Weights of a small transformer language model: no biases in attention or MLP.
Each number is 500 + 50 x the weight over its row's rms, rounded and kept within 0 to 999. Layers, rows and columns count from 0. Numbers have three digits each. The size before them is the row's rms in percent of the matrix's.

# layer 6 attention output (transposed), 512x384, rms 0.0361, rows 507-511, columns 0-47
096:488449497456653504385426459522524554495555494499438529480590524541528547418494549460493548478633427533514437485461588446548506584490514437459519
091:462523465497516461422525442608562521567618631477521421536589525482453493494548458443424543341454505495474501373438543483512487432547485469618473
087:504509494467446512387484460551459518483482565466393546468485497477496508446495453497487426566547570550491537490439478476430479444545432535607521
090:534569514424520375479457551491560439510489441552520562460433544524502446380433498524597508513512465517556483494588468495561494532423560521443411
098:459440482432432461484489456508467532416466567494503500372450647424497536563472516512515524484507512614494541491529524459573611473410529440393538
# layer 6 attention value, 512x384, rms 0.0292, rows 508-511, columns 0-47
101:485498584584500513531540524438526467446523566467612483480583510528454551487592440493512596518527501510433445431474532505515525411476423497411477
094:558441490471492497431556456453573385585534504532479534564376519503441491473603443466491544507573505451398505446548480493439488566478478537480526
097:485540473491486509514553549440600427491528478554540511483437603476457527467462565562470527460524508530456492467482445572522467519457475478538472
101:538458553467419519468503464517486520446581597499472568435364623437497465461480481429499542413573450572478541512541422475433570533526585445428601
# layer 6 MLP up, 1152x384, rms 0.0416, rows 0-61, columns 0-47
103:549489482547528465561541499534355487459551529467512522389466446506497506454467450465517540564556549460487416445581545504437387511444495455458551
101:492428525476514428471490489473455512407578449576501487536594430555474466536588476496451549477609513437508431406527514472435558449476445577517532
089:523478477564500450568496491550519429507494455525432612508493506489508541492488557512471440438482481499531575479500501531404539497464561524509484
090:519533426498583514410526530491549541484529478517503452534448514566488562488496448490479536505500483575486492466558512491405481597416428521559494
098:600603446607500522532444525524519471484515489563415557456594493479534485503453553494485482523537427414574476532461518514513498444516470477482538
099:525507505449583440432520400446557430478450470547523389439566457474583511580540526496484500483516482494461517474515515534474539567564478536521588
113:491426409475511455528444478527576477511492460579539558489435493508480564512510477430543495466470434520503457538533517567370407518401515521532524
100:482444550479595452557542530466422461578541451513504559473535424491562533456644408427518479419564517459435544448534448465464545453533472515633542
097:464475478432520473533487558422450467538478555436574458451455605421537430535509531533463485524493436475428610557418574488526498441478476568537495
092:477577492401564570542430500527526585401521454481521470506488463422531424468500567542505579571545476539556509587557446461448516530455535444481552
105:519513569470424535494492538517540449488570419526426443490553437461592502443493470493511522593533485513536506583459585481501487508432506537473557
104:457448460400466464420530513579503469426546495535379506404496515489476355441544569516531549498537485537512478573491516529508472555423451527551429
102:522559545526474488509508551455360518455482482457484487502538481523493489493503523455541583583616495527468456545457528554452423552468497485494451
104:530482500628450419605468455510491407501684523494539476567436508526472472488459587529460411443445383516535441403432555400533462597502544465584490
098:532503481477483559491543491477545536394550478533457476425461561440502549549418435473447491534570453530528515493434508569480410569583467551571459
093:549429510539513527472434483487498519536452519468573496539443480521545513525491513478518572525467444527446510519489612593549437559519518428537488
094:533438532501451420495466513375490441560526416505430487445383574496525446583486516486511457604500503390451548482521446557456442532560511474441487
093:485571509500573528441594554522437505549548603572548542523567500496464451560536454576493549448599512510510462560558580480545542540435486443519436
108:503495541513515556457497451531549511474520511521520513606490540526518543469480450574577574524529504599499490549510373573589355435409440573395543
111:451394515524439466611491592498440510587466527489485504530583509576504445443511466469511470535624537572457541462566523431446370571576444524508478
096:509527476436499430563531487547396496568544489436436484461564521545544487511442535576547481520504543446481489617577402499568468590468448433515637
093:540542485447403583465447469516481587492588485549480419515518431433450434530399506534449470610517506480442512524492440472454526467425507481556539
106:556435520517495504474509509534458532533472488520451501476627511519560512506558592532511470566440522462561482515530596369501537538591382485425560
094:507466521471499521454520454459476440471548406563527448511393476465494507428528455551569469517484472500549495454474521495507500592462496502543502
101:464513544518532505474560435536510478519536583449472486477526426555477534451507471502519612532485515512549415498495595435439473510513407534531518
094:513446519557474534503487482570496586497553493433509542546420505491515598539624501509567506514505447413566466539512571559558553447439523478463531
107:439541460510498504486543486598467426511459464407508497559437474505498505488458461542529562534528531569550556530446431448480617478483570453561458
102:506467499529553474614399439447440426509437504439504487499484507481501474599527533544541458488610440551522608558513513401494508509447518409442511
100:521488449376452456437385488569494465503510558528542460544512435562498482462472399515591486500508465485501516577465440441476544535556505451552541
099:503487543388447435400498481491439516458595443529479500552428575541418503462526542525558414605575454515414521517468478454473423509457520470487555
099:463510501549453463602532479475456531459474478481496513477505485439515561510577495538507469589499507510561489489483529527500474468582444473482497
102:558492510467444529544524470472369557537538435432565522582543521494461509540536522458509533499442513500482476494489583521491473498495435474536523
090:451505482501504526494529541478451437505480498485475492477533417483425581580500501540517467368595588484536545524509530464625496537530532545467559
101:495442474518417451442427483453540425479432490491511453470502454409481529473518500541557609460527487502464448637502490545549503552434446429499494
094:631441623546516523444459529539503596471504466468479423488505550476473483467497585499594504471451492493484486492528523534438527526474406575449581
090:457502470455521465422535435567506539450440576440563454436433495400449422638394587516502432488472512530497473552557448471533433559476544515599580
116:484557426452443457547520498586567479561496427360522539521511492516459449594499570525526512533554373580443494489525428491405437475451429506478530
101:496462473550399533531447529546484499492605503538455538467446572544557429529460492541505515512494493450514493543475492522509412483493421411592468
106:461439543454469508476506516485572568451559522544543515440506428536536507528563471484514590484527408474536483579481515506575543485488549490403493
107:408400565424389533551554453503541456496500478493529507500523527530470525486469446509572534505528497437519466464500388467455420543413534433581486
098:447474502446493497492551515548532434494487479507568436648534546559419542429518464528527594543405488540555433451587485515440524525529503503519551
115:554542522489451403559494414524454485516516513487465475543552519555507560489489491576441604529449573467572518474565533503663473468456516591452597
110:497514520448507468436545439596489477516419564504587575507437506492435523558424488508451517545494549465518556542483554432390474450510470569436518
089:476459577476528505508490436522442492623423539583438477527554370431483533526501572522416394519528523482520445619491474532517515500438472550480487
098:548521532530562450521456512558481517533548525507435568540494441431533464505521516501499401518478463468439453558561505482506512450502522507582406
100:415486569466431503427593621526595543573446420409524509524394483501456522480546442545540518553464423441450516578469499493580459482549571538413467
090:492486609498571529484507497514518463489517505549564518467530518405525499531573405514506453553483481586555455461430388511472552486480434525475520
091:490487565512566505541513471622460509526555449485484539517392436421496525478563468602498546457581464569561516543477459526562416514471498464490508
105:513494448405652487482495471560535510504472418547499468523523592491488470496519457466545501473404612429456548553498482579462487529426523506472485
098:517511408488389515500546513591433526559498531510543417560446494402507531538487498550475444507489501416502497490503489535544476504479551450483542
091:443463509488501481601501472484465465544555458491438484426512473461420489450513518447508437579441529559442573429500508542497495554489578499462505
110:521487409524471529525566499523567431539513500564527454522538545465509425510437478528482540440528416540469491587433508472524487494523535521545544
095:604551488426494547580498487509507474501458589490476556494546542425538451519390558556475543500538533383414451440536455554465471430551522491495554
092:483569526392487482534520572483463498548582507539459561479495505538469481457539573442511559619553544459590535456603418530502468532525546511474483
106:527490511555457474503530473458436548515495518498471513473481481454453560578488508551610485511448529511502528564500450478441498511416423445459584
100:492424466501556517513544447491507521509517524542497565458602396436463509486513476542529514485482340499494497531483577447488463529447532451586583
113:603499478496490419535525447552484501571433521597542524504527438449452544503442499613495487589521542442517494484532458459418469407493509482555550
102:472562537550521471512495415497464384416531492463526463406452495500537485422516485466541500407491553526595480581494554496584479402391462486441516
101:493478490569516491584444367483464508556502607481535492502554513541515461488461537469528551603518542409587559465602513473517359594453408480585479
101:475476548504423484459503523454490592461474424502564548542489495492374476465540497478463590519471459499606495539445539548525438422509486546400517
099:470498512472591493503532490537459547540508438452583514524505468513396463501458567581472523570540530472531420591571472482487561474405414538578472
107:442497512549511432496525529434468567415546506495603482555502446490486588448521492405431376527479612509521550535556486546559513525560503511501480
# layer 6 MLP down (transposed), 1152x384, rms 0.0416, rows 0-60, columns 0-47
106:465437561491494492500415452494504530574498472540483485609475499529522504480534520501598526508500441495549513548470451536551560513557551628560414
098:426518487415534558522490450605557489596411483509415526475468603483510513480512495479503363454410484487469476626580442495568477475499562491468461
087:481439461489527565436455613471549556548504549480626468518518535512490496539562423484541514559502538534442566549580503424608483514611446542522487
090:537547506448429497548490533510481450538476515449555488460451522384525562506454520466592507567511482480517507543521501511579547441592467536471465
096:566583512443535544430517546470505451471527523465541536572518498487440547482505484531522523487455539445443570532473485550552504570538539533530519
111:481554469501611412499512374432598522457552512613455486509532414583546468483546545478580584485573513488432460478551541576470402424491497471463553
098:554531552526437587421521549434420495518574527389477468540516508526496445438453506546425521523507561441472483444524500477614560472557446521527506
100:396510461567511445450469389504499500470475464524481421507365486458486507478434630600541512481486498486505430505526519573496500487501539451450445
100:520528406492473529539496426483512430523456472501427555498495496436488525547473615464420504483572493475506559517534434435501554518537482511520601
092:498446559569449506413509547476529441640517554491476534535509528589489591490476438516470471435457473446534415433549561477574469456552506464514366
104:460579459558556431532475516564486538580447599634545558467497566425558464528476516529449519529461486469585449508446513467459554482478601488455471
101:574521572526519518606513418476525492592454447488591546498559494527522587550428461444529479487528475390483516501536476468505579498495495462508522
103:501450470494449559440496413473558433523493440539531483511524487487538504516457424535464471476446522477500502454522525496519526487572485492529564
101:555507428475496450539497586531563489530430537447445453455505520514464569535490547419477615552595470547425539519567430561505505464540466516345548
102:443502487569507465478449508546511460584500431438525567555564415476440572498592533518508543481493554455536447547600422402551568587487560576494549
091:481477486485511483503584551504562483466527434467539428509534554522465420491569435577556524381542504532485472547549469484489545464616530478552538
094:464469465484522487497509620556446557505448509446439488513465542522455422427485471515472472485442548561567568538636553496415520553497512494500570
087:541394525542418490536473477514525507439437396455464456483506518512531529405424601424517437552390465496553537481454400493454458526497556597437560
098:535474546513513402582529571466413491498491455539451498399505418433454451525550545413454424472501444371571532432539591446429608572594582428525456
120:498528533563552523458518510427569378580430505546521509479561527493536458526460567451473530473516425512575571485593451442549481414457496402456494
094:528504479520495497425454518436529495436429555475506480533397456447503537532575423490476495502521411521543523337426624525439443481459497520504350
090:405393520484515434576484489527556383585454473446563577493446562531559600478542561478520573428492512528508459446493555516535476614521483527380452
121:527557438517540487575413539490555576538519499517536557511477494524467550426506431484471473544446532451521568526362531595476564472506483576398453
093:483510490544475451495538417492517591490482595426583548517574469493530466604519525470440537521549529484477437545543543537573450419482498429455407
102:518427465472485490497406540484534577453530494521577446483502526427510521478567524497559418433474485544523537502470424548509556485413596459531489
091:465589498476535464436518554508505504442492557517507524452577471498571423467431477516477463497486498549520459527506477472490462505515558535583481
105:531477573540487447503544459421556551464553575535474495481491508486498522484548540513427465513513452468499472454568522582456467493490427520477531
098:500582483524475483432521503539530593523576508516527544528528480559477590497531488485443556473429575409464377470464483548452467508566477570575538
101:506598542494554555542572419394506555556447478485409507448518503458477469557553460545591565448497523488498493523438413515524447523552467517441428
095:534509460600541552593457505481535494567448541409441513452543458465561479555477521458431497401376522505561495447582467551498572560553509539450441
102:397507401503495425488486429542548529447618570547484550488452490552519534500505467498535451480454416386429445438505509399416532557467396552527452
098:475538439541537491437493550587552486452501548541485516507504487500533507500483524528474517496522458503490534521492412526479531517508584526498451
091:481427487525500581451585470471533440465576564482532493445454422456450528490404596415515502457477533463437584390364501473397455540490453582504517
104:586537535525444411515555413551463477487506438532470449495446546420422513431504567511463433493486438461485488585414581506501439556373515419540394
089:363462459413446463499521483475554453530525482521528639529438455419519533531443469496380534503590482547434544506504432450489469586493612433556476
090:485491564478506539574495546456484420518492424517478483515504484464525515393555435406469461566548492512561451518438521492472521502437404496513501
105:477455566528588516528525487469444512508540575637535470483433506489514559442518446474433454467489603461540526496475490538579548498504490501497488
105:499499523478494468508385478461467557486550550534518534588450418472518457442469504476497566603522480585517476485521486492481454561471484581524484
109:541389525544470570511465467462525488592560472337527560469507411514476425575431517470537488431453454517473500524465397585509483519446495495458523
106:567527398521635480480446500551400596496526482573457538496496461510574515511502551494465500495486472588498603537523536532501544487585525537397495
092:572536470414567538485504455457516577516503483541410581409459498482502470574468425470564448530606499448433484535446536541567438524503474466456422
126:515496548413636585544525569505502479551493523516503558479503529529498561503495476438524507525561454524537466579433476460478464541619460482460376
122:493428416537513529545468472413501561567411646482505485413429547524467512499551570536457474480558566496625489502547587450460567467544442471470535
087:518531394505441458500491546448546546415570499407492583507433600527564461506506446505578591510438446441463482482436551445484520488522560472543480
099:504522483544498483518489523527516492494511460482499488464543463553471566575444522590512601533527517466562517555523447404447530560501434557457459
095:552513464549579498577446411463463490448518549642491497478557526473581526430431540477469489518561484489488479391524468552446537491545415472547442
092:532550548511535545497537589524495512437533422453569469515493440481510557495512538487417453503521451493482539505443594506511546546490485497493464
089:471488466462472451470489546379531489461546501526486523498637522571490522567439555417451429511429458478419403403473534439414579498562545541514506
108:506465547517447527488458487450469410522425558477584535480445486427510495530508563430448529452478431514551525458494519390517534587564476596476513
096:554527527537580423469456520491640481509487485510456491496519611590465544471551475478487544479573540597485508533600545440517553379596451580548440
090:549551497447528575373587578503550398473440512438516534648480494572525498538498542589473484490590503445504532535489538457514505460468502491506448
105:580543481455517502566475500464441431403507486524556530456451408477472509515537560511488542455446491449470438442479560441460528448521485444449456
096:458494496550547528425494458474535528438518446554457463546490424508533624489500414451570447529487446621598517406461523458560516588466527520493438
092:531443530532466521507402458545524526388524479478436509459525550508471463524502538440495597428472545537484463513449606464548517446471499468432563
101:503601526472459442529458478501505428442538497518467578519497538523430430419581490490502486490492415488477434461514442547468444584460570563549570
103:550557539443414514521544531493501361392470554458459466592434486566458468447497467536547465523572508443554494479387489578473545447492502433613551
117:487551529434591478525548582553533476479504538574511515383574500594481403496447464478539587449451505593574491445482524581454496399520554430474483
108:553527447420404474495490497440511547506468545526494540586497458457444589488400588539505475545522480387548508539521550455403496599484582533523399
097:567490529466463531463518604482509538447443338522454526568448530454507603571543588459486411432495504588445481530453487475407554508578523515447424
098:514512461539523536540538483597499474589543500553489526530506538465510559507514524494401415493521602582454568511547518495492559519512521530536590
090:534505431511424444530497548488533513435470522532444515485507515497609530513538397444517496445495466495495575366463528519457451557505537530471533